config.toml
n_layer = 14
d_model = 64
n_head = 2
n_kv_head = 1
head_dim = 32
d_mlp = 256
vocab_size = 1958
activation = "quick_gelu"
norm = "layernorm"
norm_place = "pre"
norm_eps = 1e-05
positions = "rope"
rope_base = 10000.0
rope_fraction = 1.0
qk_norm = false
attn_scale = 0.177
bias = "none"
tie_embeddings = true
parallel_block = false
init = "trunc"
init_std_qkv = 0.0748
init_std_o = 0.0
init_std_up = 0.0748
init_std_down = 0.0
optimizer = "muon"
lr = 0.00598
beta1 = 0.93
weight_decay = 0.024
lr_head = 0.00719
grad_clip = 2.0
warmup_steps = 200
schedule = "wsd"
decay_fraction = 0.9
decay_shape = "linear"
final_lr_fraction = 0.0
batch_tokens = 16384
seq_len = 512
doc_mask = true
z_loss = 1e-05
train_tokens = 114200000
steps = 6971
dataset = "wikipedia_en"
Each number is 500 + 50 x the weight over its row's rms, rounded and kept within 0 to 999. Layers, rows and columns count from 0. Numbers have three digits each. The size before them is the row's rms in percent of the matrix's.

# down: layer 11 MLP down (transposed), 256x64, rms 0.282, rows 208-255, columns 0-63
# up: layer 11 MLP up, 256x64, rms 0.287, rows 209-255, columns 0-63
down208 102:522489466439434532593392480582456448489417592492502489545481491586591477513501468517400574500407545460479435516462535433457525430507538457484599466506487516562497549507559536478482522533571474
up209 105:398485459509508525566455483592455510511493522556444557488522558502553490499504556585423533477513475486419504557417508536557546532497477511598490487422391505413410500518489531523526411474605447
down209 102:481594432535573517484488499520542385486572483492487393597474494546419439542449573492547503500472450524505481490503433421445514479522481627510482574468587475467487572461525565485456466499558463
up210 101:476484496506467534481457409499423505635536447522594443551420397408500525479463487508551465463502487479488544476486506477482526549511532551490533456499532464441547610446586461587594555518445474
down210 110:469521568545532477507402469537632458469456493520521492542479505446456506454523582468496487552479465525429468498591523441450523506440448438490514504528494527503558675394519489585515502451445521
up211 103:472565500540455555493466588467498564436486365511551490375553552533506496545494505531499456500516481439583564483534535510422464390436516507457478505536557469567556538517521498400548554463427483
down211 097:515458453530497483519588479487541439534560501438430514532462462513397418576445520522482535633600501472534398495495465554516488471465537566495559503518536511496396548491434520543409490502577449
up212 100:428563555474537483615455536530513552507479518487418488530452457470605479409513503448422547405451539456533516397464505571552579506544500516442491580498491430498533451546445463524522480537501593
down212 106:463471536511594431459534487500400447454509536397531495424490496485405555550376530477554511506474583531511494459549510450524515482565500571493483507558501542514462456427516521618504422562578520
up213 090:544419472426558567486503441462520461496466515497508461427568486470533472505430526501468533531488497480441538625505439508576417468519513608476382574495483519548529526385453556543527512557572474
down213 106:508509633571403490494484536467487536583524500448549475578445438440496600513515467553523473523507512471635485437481460432550544493446493436407580429454512491458449493548518482530548490478452505
up214 103:499588524447457453431475562532498492546478464501473499347524539515572538573529451462480516499407537559517541430536441405433542553513495518492491544549445433524580529482463515513554453493545381
down214 106:565540501533446540566514442481502468560525460499470523548496508421503427530464510556545463430464351574499487526479504608470502599614534464534528494383493509457487473528488437496491557418473541
up215 109:423494425520449545462507512494586568498504566578461486556542462439573492504518543443553467590527407514469544503550412442399506518532452500456409508514543557577530545428534501446488509465454586
down215 112:490388488369506569447474476513427520512460540581474529523482583548604519502419460508371516555461456447489528602449498549538532523513537519518479472468553511586555503541447456493489483441515522
up216 095:506371472550518518552476519444549531487446513466515467454509557551484539505449499502495481489454561484557548582581479445484424532546571481504424574437422516549512522459601607397539471420504481
down216 101:428485476473456556492558624478490445430491531579512549436533520498476547503543443448476593585523386472574459480451509557520500410531493423516530563448397500515561513532540511562456491457460478
up217 109:455527480498567478522472385475531574503531464521503486485478551527658509445462640437504423494436407390495448520561537504510504505443513495478520458499427519553550505519531514504505553421503556
down217 102:549456545450445505409565408429539506531477542475478536444552484500523510570532456522447451487528455557548554534576459628441434550509552561411520502464512468497487409493508409536574562471473464
up218 084:577542505506440452485455500459458507503556442598443512447520489623511553372468529527489517491476474409497475461516546528489500571530401417505448475533575505525524567401444588551477523494538470
down218 069:404472434490554483461512498537485541491464613488611441635415450494557477418538486420421486503502562545494560488517469501443429468508461516447545529598541530490471546554524500517532421487510504
up219 111:548424458629543454556459637518457455566497506497513440487419559541472487452477516458498504542503539606429490426519487469406518559462531506554435511567489510560573469458505448459468473469507557
down219 121:545453604547464372531510579548483489522531518552430556450410558458429488570456505467513417543508468542453464444508491464517519542443506527513436550539446487360531553467560552512517491531561500
up220 081:430499543517486558501520499513612512501460531465470469395442540479551476490459564439464544419402509419453484486507527478518503517557565585516493453462475595511397458573510543493405487566537590
down220 086:563459513403457546501494666472515497542578486468531571479478579503461505511488533505521481431508496505548457492448529552534443525444531396532504584531522457609473459391492498438444522457516438
up221 086:526531516554523528457476519557472500519586413515481502551468489454525470480436514442606377532501509455532507467500500490556526352449424456527389470570528556515477525546584511469466604502471527
down221 087:466470470478496491465558422494490471461481504520484542433648554492475591552552597446477519508466547485451500527537470491488471541475577513518593461409585493477514461335482547526470536484438505
up222 097:493397493462577591438559545519506492468488484457452454497505456599513513513528601485532368447449551505588519398516494560503570532488519546514425445447440538552453515570508471521423495504527484
down222 087:559545531536421432528424455428562484544503585534529497498424546491435520433459449467469565489609490563418496523480505547537483461369511496549611545502487487471501451431499559479523497508486592
up223 109:454497530505509567550470553497549534449428460512531488465514511498527519417454585552558468512503548384528456538452574501490504552499665435456477502474500511507372490488414511422550475464428528
down223 110:536575583552423501427496525508577471556461409542473408595482513447484513431484492435603504519476507476616545511507452526524536477424545515460498525444530524425526580459446494532466484480522400
up224 101:546402540555499411539454516509493551502434428497473563506454439535495570487416593486482466480425548512524390458552449488539555534570511535537628490424499486536563516462490505500458508460541596
down224 104:496498470466445553485546461545599450500481572537441550518492501483509516444454561556487466555451516483449489560511511576417556540504507573427413495578547491457521520494307447504547529449521464
up225 107:460523469537469477578552525461528540542489397552545496371512417509542498394567519427502577496496517503524486536516417509491429561521481505482568514419451432453511515414535562532600569517535519
down225 116:463528565584444573493502520471531586498601415479418461466542483452450452528457535478469469396523509465539414502521465598529463560553525441482477467486571494436538522543392540482559582521524519
up226 095:497508497474562463518571448477449518575521518528427539501392491534546479587397556410428530532430500526494555540532581475534504505483388523494533544443475579472539456496475448459529508511573380
down226 099:479457512430477664465434510431521510470510650403483546488477469531468456517491531539445471528529495441454522576504515525580555493473454561462483456500553431585574454501516497545485472429478539
up227 096:536552469484562466512602523463483480459429444527430511398532521484551503542457553482471524511485574443417422501526535553507470519530571471459607547458497477518538437530446520359555517593511440
down227 103:478506516506424519527458478385500531587581514458549540574477561491546557398525526443495519565560521512457594500462484470508469522404475512452419470519509381474529478488477545528556501509421612
up228 100:574478563523514553531504504434526436591475497592494498468498481491485473492449554473522516554472556512473452452393593560468519549508588427399396495503581497495440452565472538387501458460515479
down228 105:559489615447557480411445529461631496511583470502461559524485550450507502482447492454479455523500372509519572455543531507458545490535441437474508570611476443513486488488491514549453521455407533
up229 089:421482477512573431524495516544572548471439472481520463496474462530488530526450545517342431527584548478442409391519511476535539546549500463454523463435462496611535507570475434504506529452504573
down229 087:492561562527422478501485472488451528540454513530432470545447456486499469444538548457581414456537639472450452567431505644500429524487487536511560450573514527453497480541491539409565453515478525
up230 098:408402558493528509485507585512515546561419519605563462483537459465424480490454428502520537519543536387421473458495485566548422553547581460542501446460513474515530476537461443549578465551548499
down230 093:533624517621512496472486540565543488492522492581510504554429436423484467490458479452540459623491490555450567426448441463514550446487484467518468550486422446468434480510517521580539467586437502
up231 099:522570468566529457521540491487529526568515458404512541367512494469489477418432427553576512519422557558485563472508559476423609472572524530543519449494512488487512489501392552447435522532513436
down231 099:420520451525426430428492557487516506490494493515550591561616612556431434473455507566503462591542536521532468469487497449514573437482497494483417451564505514485495414549450560430450506520558473
up232 114:559504481486500398494581497468501494553548495487466542519578486476558553539493531539404499525427505568496487496504424516452477533533550442435420488422501567424356430488510519581547598552473494
down232 116:501532478447446582488453462537548525580468473530499598483587518476527546518484499437560497454526492390496515499499531528480492583365535472580584545471437467494504435453488458487518480400446608
up233 098:549519523563609480492521538569459440499542588522472452504399458473533472447440468440503392490479488463504473480488539485523497533526496450445464567448425575591428485438622575522485520533523432
down233 114:526508571574537453522510605504444473523444450532461476500452498464439605526460500445512444496455548399419508538558411515467460577531486516503577556465553430481525604437493536564490479567431482
up234 098:499415492451482567547494423571545449480471458502526418517434452493418548535522573525532525502506514472518385453440443554562460556486469609508521472494614503460510560407519484574555528447512552
down234 101:528576457446513521446432577470504484478480521562520566442491600409559479457502519511515571570396409450503485422542553508433531531586555488546464517501560448529556475472392455576485481494483497
up235 110:557481511445458529494526433605428518440523419560494503550476563526487538528459473537561509523490467551476474481578491522538396566500428521381530424431416501547554492532447620515465533443483490
down235 089:399548465516618468548486551404540493504467556471501488499478404505564473487560468490463542453496515508512549528441534450470547442588568474571465537494521554393378556521522406487516486561494489
up236 092:415562474458566507523518509513469497478551502495540499582532537478518561491343489524521478484444535512467501502542382544521444471420447554490455448565560499568492507555578451495465559387582546
down236 088:500495432573508433498509441526593575474573588499511375505493436456484423511496547464400517513476498493556380407495519533516479533606499511557563523565522465521546495539523450487417532474489498
up237 108:541534477495487574513444411554472467583528520511513421568468497373523568467466408429480508498498512502421562556502421534560533610538466501478530546481511497464449424529527435444587465525507429
down237 127:498483489478506554504409424576452481418517538557509472506401550503409530540400477479513595484528578532527524452512453498514526439483510550568536457422571454499531491459446432518551524504645521
up238 102:493490511529514528515563510513461609424401598460436517485524412499577493429500635514552480549425474469468429586508479521460437531487432508559567511432460527542494530512427476477467529497565540
down238 100:548414436506450568584497491529475425454558620446461577483459516504458416517470558463477570467463463573458526424448494437502505444566574528513490527505516463515581489445421492550492523478586566
up239 099:468475405568551501519507505500482494513521405497527434537540568484477401543395480555513625516522489559566501497493562412445480344522502490429515473541481472460573520515521573499549468529483468
down239 095:568430477486453497512539496503422458614465553495449536558487529554588515477466547440589532488497488481441497478516484523567529315461480523468534509538431570516528512483509534511374433492535494
up240 100:442405493447487611543546455616490507487389538572408446549517480469569468490508539509490438610490417476487498548520532483510508497467556521511473531516528408593447503450491550515515538433472447
down240 093:542556421501492423562454550426582492469519510456475531527416502563473503467486452504448578512548553583514415403583403540493518537452519557592511498471518481441468416565507553501482563496491431
up241 095:565486532559569423557547471560420462518566532457553479553554507562581422454476486568500435401521592611493505481491455416474425498527443521543548500518471542462486434448431444483491481505544498
down241 094:486524527445491630377470501466479596536468536528488509538577544447556473494512538472553451593484413409419528571486484523465457496509440514424515517594462504477488533569541496498485518489387494
up242 107:523438508463431533413484441479540450490465412546482450571469461582616554430505510523477452496495513511379533463480500516433493557549521493488507610495612581481550427521524545433474528545493506
down242 105:567432493469466459478459515547598438439489520533525472486569487577462470467497428526475435584533536409431420498476378446612509500459563535471507539492570521559461465491576537483538527522479572
up243 092:411382485474531486502529499547498503419535532511500432484605564445532506438526516507517461461542450549437541550587505418486512472614549555492477494515489444443550431599604476459452500514511445
down243 091:557484571388450530476463541462545492506525488634497475509489537597494533427470529548505539519573564479432394543477495493524457526367529453521564540499522436470473451450449515551528456473449567
up244 105:380436614548538522402540525451520487487518464503522392467553553536415476512429615473450466582531501478496515497539538548542493519581507530444490516461456451452497494519560526459531567489528405
down244 103:505509460526464456440523446440438525554396508473514450509530438503418466511443607440479535647549547580453512493505512470463504473522541620482442476492546498449452490506472608484555538511524570
up245 107:400524477534410466457482477523575502502537467542511410496476536502520388539478490532531575471490491496566475493596464525498588529502606450466550578399439416467551602486522435524478477498525464
down245 111:441523540560550500556521443516547493524523465395492413405543527563461527527508482468506510460505532418527440560562482527521523609416468469491591477581416471470456567538563544524484480403432494
up246 093:577437597568453530465469508421503552441516481607441437434559577554542497506528551575379482507490511379424542447505474462498484543499476487564479498474523488533512558496483465534529532478508399
down246 079:441553447430524452472543486489479498463513478498479559509480537465433499617466456440463474443548527564620469514484461456518435455552526557625482404504496556524433453591479514554580468529503572
up247 102:570475461531425595520370457474541592410498419460533482518372599540407529528498518501491499595426542499451506529559499500542425559508513548443490558501488505486453526513489499477515476476510544
down247 085:453525539547525465520497523550564460559584545510457447513504500371439414521456568463471555450500447461513583532415576486489445503569412450522502474502617483407484542582487463546526526515483470
up248 087:403470520454578539493465495556496476575384479496421570444552450523560505412492581446456499508459531470477434581465586516519534564483505545509562500437524500491514567393447530433571537501520474
down248 088:473593525547500505523459561418409469416585534436579526539457468454467542516507497486461527435534411550545428457503517380509559474466544581430508498490599496577497576522473493555497510488526455
up249 105:472513455534537496527604531499409477468525509510418533475433627490555419435550538478542475358537468532491518458521465510460476484539502595491419533493531443595574517426535442491497523527502444
down249 113:510485534510565428514519470526512535459488571442529538595565491601396474417492453418546488522551546467459465601483472462557449487473424585442474526522531441554528417427508451537510560552451489
up250 105:507529445508569475567493506534558427448511483556492470404504525538344537538461507469536542442459487517633546507467488531507561440497605486509479495411519523523536432528415472513510588447544468
down250 115:466469542560464509535426529541524514488555549451495494529513539502481479491547480498582524495506547449471517480407523456657551477467372504531541451500577520434518512534531416485329493457511524
up251 091:560393468449570522480485530404531435423448509583405498501498524459493479439563572554452555530478530542585497495495415442470498545517509540555439535486437596508498430524556477444530592511520522
down251 085:424540494532493546527452457528489494474476419394583434538534480434441476543545533537528464484512466436544494569421624481529462460445444559555539515428542541459539541587519549450549464513524400
up252 088:576538451637518577386427505576489501476439481497429507444517535528561552466486544528509479472497463467474503455576522481604493477500479464535479564500652501468526470468428467548532490475454436
down252 080:434424513434507452456527462498467479631558610541519480529420471495555527512568487432408502519573560519595530509505565452424467433426482524488520461490430538414488514496505514502529564459522569
up253 091:469451519537467537498536489406439591565452484528425486505617494536472548495417542517483438565552434535452424498546511537411487422496510504623554564468451513569504448571471454468499445511540494
down253 097:529403462522422548458553512591525405504462489479519471486440554521498459561472499603516574510394440498491581542478543536466486549507549436499490547495434545436527488502474501429608441450528592
up254 111:527584508593483562544500473541417434539484383511487560545363452484533477555441425508609542480511492482470544460519554526419519501512576523509545509439476472555527486440535500399506512495537443
down254 112:444443510461478499385436523451554590455506592539494464447482592450581595454459455457513494583557537445530512544457502522521501473460444464534602414513510504475453508565528515455468544567532433
up255 077:546466462529507412513538514413476394568510512505426436498512510400561554498458519575535458512609504479549458459556465534473518578460424515423465466539440496533584516528475470564515579534570562
down255 072:478539456489514498520526527595549583530581543449530412546546436559494551596477450475511524472398458546453477505387513507484499492536529559534474426431489507409456480520533508609413497527493425